Part of a small language model's weights.
Architecture: no biases in attention or MLP, normalized values, capped logits.
Training: a variant of Muon for these matrices, 610M tokens.
Each number is 500 + 50 x the weight over its row's rms, rounded and kept within 0 to 999. Layers, rows and columns count from 0. Numbers have three digits each. The size before them is the row's rms in percent of the matrix's.

# up: layer 4 MLP up, 768x384, rms 0.143, rows 669-690, columns 288-383
# down: layer 4 MLP down (transposed), 768x384, rms 0.0682, rows 669-689, columns 288-383
# gate: layer 4 MLP gate, 768x384, rms 0.138, rows 670-690, columns 288-383
up669 104:579496431499519512479379491524416580471472484538439529478404514567481507402433471541465483461463537482522469537542435470414493550528518510568510468427521490564475433557506515521496610474449551446452517483561522507496496487564465512581423505492518457530274506462521553613499449540489512399
down669 109:484519553549506419520403534569501480486388462560569481449491464459505452464495483449424471477562453470473506522418524451597472436503468532585492482485503543486508515508515576537484509482441522521527486497441549504600535509488493471497433475542492482539416660497526466524484471588488536501
gate670 103:443457468411471566428451508441524503524484518486490453522578546562505458463618560568450542556446567497494556410555499505473414455408524481468602528570506556496533457423611521449477471495422555473522505660508460477460561500476492603515457597544515517367407556539508514440443593471519515482
up670 102:490504471486346533460429397485511516509497515539479448574538458638436439506583541459514598604504527521488546502506466569460477528500489455507510507491457473517409427458554598549496480490565485484466399511519413538460540482474492573521507452519591561507446468572578516468499430503469490503
down670 105:554457547413561418477365471497546511443531441482556537472441442477533411442538492452489580512398548460583598566462536487491468538519445453492453526523412439554450509473504431521460494501559575503535531449562463552440455421441459524477542437427483518567471540512547562518520482501457611611
gate671 102:526531528484415491483523442436518491550512433427471452519523508423515504572522538532510548430482488462529526549547462484441543569450460508613478483551543477498531447369478506589413518460480491563541515608419516474478476517460510459513512522516482504485529502528479529434520551315474525408
up671 100:542516439464550571519501556359545445499472472497574446434483432560481372506502468602463513560503469502441410578491522450567500522508482593485509435499532479537546575467556488479523610518531526414435488435456502565417520525499524521518463552510487469438464499568592518501405522428561495486
down671 100:576445505495394548524445400456492495425496506498580574451466522491510537509502550547454576542451490516486526428429656493447444515445448542542476533392460546432493436516453567585565593459530510532548533468515566596443503495495552484504530544486541438469499629564608534523468440480459457440
gate672 095:573516526554529518527583563537532450494577584471495484468409400471508533483554456523504529571477489589580525470507523393407459487518453484470463534455489561481425440419587493575548425518478503428499488474588526436532537544477553472540440472578492535616512507480443604433523501489442562558
up672 094:534510539487493513473499501397526490555536471493495467492473460555392511581558534494487559500489453476403482552652453585458494553535486562515567554484521437529492469491534558491543464517570471514496517543558588488498480491528494439574508512544522537546499529529459569497551535532476495477
down672 100:474435558557471462474507452488511542426561545480525510401505533494382439517486483475515481505473496540508491602489469468486560516544452535526481584466512496402530356484508517454613533454551517490515560504581543514456456573514489454489515486509451444510356458542406547547530455506491545492
gate673 095:506539529445576476477477428446559438494515439482541468588504494475492472442515440457565494467558489586434537449461529461493558488451476529550478400479504599541559556480425451552548444495521424474496456532454406493493480569573481531433571418411347473434538484532462452492525511528584456446
up673 098:552528447464568611522501380536410534555423467523471474565507414517594441514428551524478486434477508474460522524566522560558478505430540515505491396398497484479531486570423486594471438507531546514496580424445560522447520492486512567479526559455521545632470419502509445427580456499594417465
down673 099:496457539516616557520507551552466500444475575517523521512407541427435550547480500461487555446529457432491538511440519535480540471500588534564575466441534505441445614519496401585426440481399419537473470414378441388515520463540533469513546531536421453452450511455481559460493430454536547520
gate674 095:576425444556533559548575527539499522454585562525529456533615554544604499479488538546484447428507517556518523459586557480452472530516545495447499499529450391532436586500459445443529454485537439547463499535552555464556552483505534533466557584486519420458484452543461431531371516505404418513
up674 095:523515446476542483401609510370568565565514527381437575520571454587469457416472497454401505475488558479616504550536503465477524505540542494549474539452478549509518396391499556493513467493506543550497533399401488530476524405480438455576491507297531504493494454549467521539439511438512548587
down674 094:508615496475606519532507472461504487539599430495478525529483493479522475599559484489445478488368451545487500422492636468532426506563530427520445595524543410515585523439462497435456503475487474672492486523653562539471468495486534514451490535458492433447446471510612409535469548506418441509
gate675 099:511470509426493581428504497490502549389557441520445430504460506550609465512609404550477504537589561469459458567512537436559570485448530486546452421425406488506562426460452479436464552562553499480627511466509477486507513459516558505477532464557408462517489459544434538466437530529428425525
up675 100:500408468453530572463513493457484524568490545452486505513458480467474474503498508473539460454535493580460558425413538478477449491545490496500413462511531536583566452440492420568447535498517535460510585507466516473509452382462473574470482490462497454500580532480451462510505529478568450442
down675 099:483519552491496517588502401525422424552481491425571486501469499518478483560449531480504505529597508385546443582464512522555528504504407543490485568640480505534496578459554479611556535444469494402548487480456515540469485613605365619552565592488557560518456543478568514483471467478441409561
gate676 104:520562516526479470449501531433542507494465531489328536503512538469572483410482523504479558368471532512475475571471507468489516525449554571477540452525540573416530462516592477517403523521474451482498480541515441559472583467528532560529432547482631387474513565511408512442490496569463453517
up676 108:469503445466514443500606474471533552489522381614520477596522578483575559525421486414491522424377444517590537505584469597509563602486428514542506475413478457498548529395540461492434440486531522527503488520482531525534506532469549522481541603446505479456500504549612488501539419486467530521
down676 103:465505485508448483535455666510426515612479516546523517520517406549481517550499486496571577534562434500496579451407489397526515529506415508448549556477404469490514602447508564553574475537461495634539520542501532428472527457448483545469533540475486458408501613447488389529517497562395517496
gate677 101:444542500512511482559447444532521481524476565479436535508588430449480449489527471394448535455644478475526465456490533492427488492511512542468533523473454406501597531429470477525424537470558532454420518494472544487469508506477468520461524549532525469462595467556442602418568450457466432491
up677 098:493427564455510588476552532490430487481518494486507531512508497385591600450451453587510479460482470481467512464487490520472477477527540507429526425453501636468463411568467547548601534514503516473482418462559435539518580464571467546498439556467457478533472435469476462508550605496552449546
down677 106:445502450457518478537498405449418464429513483419473479513539596516499537544492447535548529463445521491540486471500490480552440474413502499506471480492530518509488506548584425466586474453473499541455614481585479512509557529483581510522459486401368445517477525540621508434603477529460534469
gate678 104:500490567486552587519553495482572527569526456482538496503553516483505461422465592539591584512518500572556505526442477540401515502368544443475535498490491388421542476502517479496624497482494495503495540545498530390572559477517496489446476485584464484486511402450388504423507452537483498540
up678 095:560557534544474476527472435474551551422535445480484478483462417458549502450490437476408529594499529459438488503619593450474480482508556473485404520475473514474521497452515499480492416446431482498554507536526488557443563475572573540481514545517423473470572502430488439499537492491500456492
down678 104:503536484421443541497558364408462532480528528507547414531577524458471468550565574470463506538476461479558438441534535547500541509433404517490467560505496508506497444501577491502568443502487494469480401476556533538494460433513472518490510381403430471542433597452497567414547462509523484401
gate679 109:606482497500459519424441528534451522465494572515541515465472577449533443417438501469428480561482463505591502552528490480398537506501485482484566544518591456483550438461490619464474518497589633548499516481461489548444496464507506535627559625425560476540529581479488451472545546575420505520
up679 109:572475547463487427536476529524506535472471458472441521408481384509412593511505469456481487505433498488478593449552589490589500515501454547560462597505462577546505510511544565469516471530449482517552449543582424439410469505493508513536506417538520552512437504545557548472424470441476455558
down679 108:433506437495497537600527505556556486466547490547588544483410528504557491335494513462444491510438433593552454417459437515503529572472519472511433505394479483463492536413460525547524401472538525559525530411454476477453371511513485483469394424577445434421544526622510541493539498458457428498
gate680 105:517558451588483527579460584485586495592575529468530528564458476564485566426442474546410443476482488540389514518528588562411525442484496465469549581418597531467485563508504547492365484523495470556465527531486385414529588442469491489578557484474491490384615548445410507568430496528429509471
up680 100:494546485452551484414491569410481475517477546658626491479499500421489459540502546465471490492455609590493523460438454528470462534458374477414469397467425490622560463496487510562522441459589469527631524433539527513485510551496515370526514527490513471490506509497540382523462410510505549565
down680 102:539530554432504416497446552458513459441449552425467481474546545523634441552464605449511520470487491526545483552500492476492551615471448589503516512576523514586546478521423451568465466491398446544556481418479479500516473549423578476576554417520603505460582479482501472519496573522475515422
gate681 100:498559514566561547490489558468561437474481502424528521525393465460577522439598529542479499431434524486543545488530516512485446475398486581547472494542490466538410482581482452558478500536520493619509511579519548524495501519513438486485525594510512466509509360496550515519506615563485498465
up681 100:518558436558571574556473491486568375491406475534528494497462512512550559469543450505525519465451445549515513511555455502420480451445598493453480559508529484473460527520460564475501464557490518469519444403485452559537547489424441398525557445524543445475517461502538516576456518527531583474
down681 089:597512478535517479509406531471480519479493477431433519462503471455497530502401615496556445483575472548477525491454464506449465464546483508522471549490526501558498569381528503474525507478398418437448533451463492529488451447470578531521541485575481510429518528607431623569482429525522542578
gate682 105:506481491532517585552509463556496497501592507428514506557535429515457630536477416480444417452526536449559529454564520546437499433488526475452423585598572529472534530488494536512486485611498413510574460547429507545465425474443485572501528440495494481444514475518492448464516517440521504452
up682 106:571481563554545510489465453493495499419470496565493483556540490520559505430422436555542485489515596438461520486503549393498501384419476541417400444532552443484361524479442472478564508516469501550587510426454494545487480478521571452470510548561505499554517458574371471490379523496483502540
down682 100:500528483504517553557514500491508496481484555520530411523461524396514523521498524479448462537469605530507534446671548473452446537485503490495416473494635469628540424499608359384490423479511521582508449493573497486480511518532527477510435543470533475573520478503524541470479512472534453445
gate683 101:629472519482444513460512482536469520566448509593487523342521456488567495501501443487443510398445457546581473553441446504490499471567481426462579430534487474513540480539459492454532430473627491507561445526489447504490500470484506528501512502497487466530519516531532446424469467482492468424
up683 105:494498458556466455514476585504484525453529522589541435472466502537546549516516569477557575442548540410458540537465485582536515427515474491476520524503490534495522433479543499527537514477496524548496507407468563520493568614514533445489525504422450540495486494505416493519506532501520365485
down683 102:485430605578466498529477631441524462540533454482450442511390506524552541523599426496506463515538564524465490571548515423526441530486475510515494463510593437458498455521576539503494512425471504516581459516458530585542481437528601497464485514469451547541435508536460416577550603480527485485
gate684 096:448550536430522547518507536526611488477532509566573467555537347543439409584591441531501492557396491481543508433486567440501496559520486581390445424544521508499479567460563501396478483449484551453485483534459421594488464558494582492500484525433464564477483483418495483580552512476524475501
up684 097:480506536535516474414520426474497484471511416518494448444550390461514636592527573497432479563489428548495533528488459527473414541538478535514561509508603474511479530572445511417489493542473482557460490500537423479444476449487538534535561521545409477550500378437524516543564530575468455513
down684 097:513467542514494408431319476431549595439521414533491438464531408479531599643518581513576445528497470498498558588457576477499414472571464559524407458511527506458454610500488494444508464435531497580564431527500497550494528488506595429528445462532469501504434488511462492488536477566519509518
gate685 101:503448529522497516621491469631486478570495378402499452421431473503546513464515448499477630459519524525459551411493453509520530561542473520482555576568626540526464447472449547556521463557489546498602516481496483508516443493499504435606601455513461523445471517467533496499564561547412566456
up685 097:498513606481533517623440489526585530512431500473453419420466557483468517476563530474482474464526401489502581523479494466504588521459560564487531387455495548460499473483503454547563507443457473490476478547530494568534514483512587461487497514525572524536487456533523556617459510573478521449
down685 105:580518521367463513540453566562595569468510494417500523455450523519549507413502504545423562507437429546551579449418449447487449448494439547529529459531525554520493536534529462599434442519536491520550507515523487440560491507563554472510552492476556456439543433469520503443570599529505486533
gate686 097:476461514545448476523581505415442564485520509533451448505485464447606441444471425495447521484565562418512504493479508556541483463510463423445436500461478486489482501457498564550531510481430540444439535454544473597590510546498505486470505482509442462464452555487589486502475412391529504468
up686 100:515472556500578415467436475501480499474543628393440409494484470441548560473502567486563565512490525528512492478522563507424478467480523513483603589438478524499560475422527418455497545421535475515484535587507570470559562469449494552461509491504476496537519515515551471503580442466460547495
down686 099:505510409564454462538450451519403493418506464529485557539503542521470462508459592544470475515506524442434571413562506481420607510528516559465479527529483533455576527583496551536485587457514535542495519465440577448514511550517484562414598413459473539459479443485508484460529472585620526616
gate687 098:437565427568494593567542588477495518445410525529485563428543550502538491524573515401502610448405457491568522570430556518471492436432504507488425515465616533470504550486529520498472424472589496567541434412531493426436447437533515509461536567553552495485504425452583510544488518499420547506
up687 100:524484500432545421451523504480478538460451492455536461576541438580547497494466504547518512460519479526369543455546534511436546574481503451588535561453470519471553532513374407503514608486484507549448551593445482582442470439441484579503490526497424472477510509414505558485574572510504482480
down687 093:569512533457522472470538534478501587590548452568584380486513541557499516467587585467578465508442453496513459590373536479466489517506511462510517377485457501508588644433474520543555553487511508485430604470452481518509458549535503432507510522457497495568554548522466511401410456478428478515
gate688 100:540563495532591438512513537518449454508524585508494452594512532415471497414530508446547509477490482522539489474527446479420493529469557462359519560527393527488467508510568486492478569462538403558412507451526586464460567533466488460527521525409558406543493454533540496482485491521497453472
up688 105:490392515463524564470551532561420501512519468574463558396362442523544474433490519541578541484523470474469629466444476426528497527490476479521515545500507494468436522486428472456537504440388614542595505528408435528570512538467485443562429639503626507507544459429530510507538644522507489523
down688 110:544478465476547423524489539522422466518405487524496455397476484512582540465563471526471441443510504448488515633421432615360474476513430480567498470491522492537432525501475556464576537436513534532550497595469486470570526442469598424516542423610559460440461534438499423487509594494539561425
gate689 097:416447481474495488493551481480433490539498498434465527510598465494522495438467435475459446519489551573478484476491482533470427495449470460426508469506497497475577360563552474503568495557495487460471566516466481569477469382525567508552538604520427505474475512461570501496501419426549489461
up689 101:473517480527542506556509485475564578451570529500476514467501599443499458527529483408485580499566421471511502512414572515377529423490501489520421425493510593416446459491487470552433537341455531517524550468382376488469478498460468507525383443547544485585490474580473557474423525524560554446
down689 102:511470523479572504481559588600459510548468488534508412524525588532510452482549516562569557496558556503452486374570506519545471481458461441517495485520457551511515488475451450581499540539476575481382501519489479513449523576430461515654520453467508511442479475518586542410540506473463517501
gate690 095:484482458478552492518603583524526491497551553481549523508515550467511467496565539483470511484572459508442547579537578469490505502460505503568486556490517595588417544541442469508523527529570429504506518529582506470456521436452589443421600509467393491466490543601460489539568505464500479479
up690 091:560488493518463514533450529499534489542502485521454496518561492492493504515531507518476443570476570514497500479405468542530520568565437511482550547542514517407566547496518505411529480494490518451581435499439549500471551429404515584592506540515523575473569435517476515435515432515487512539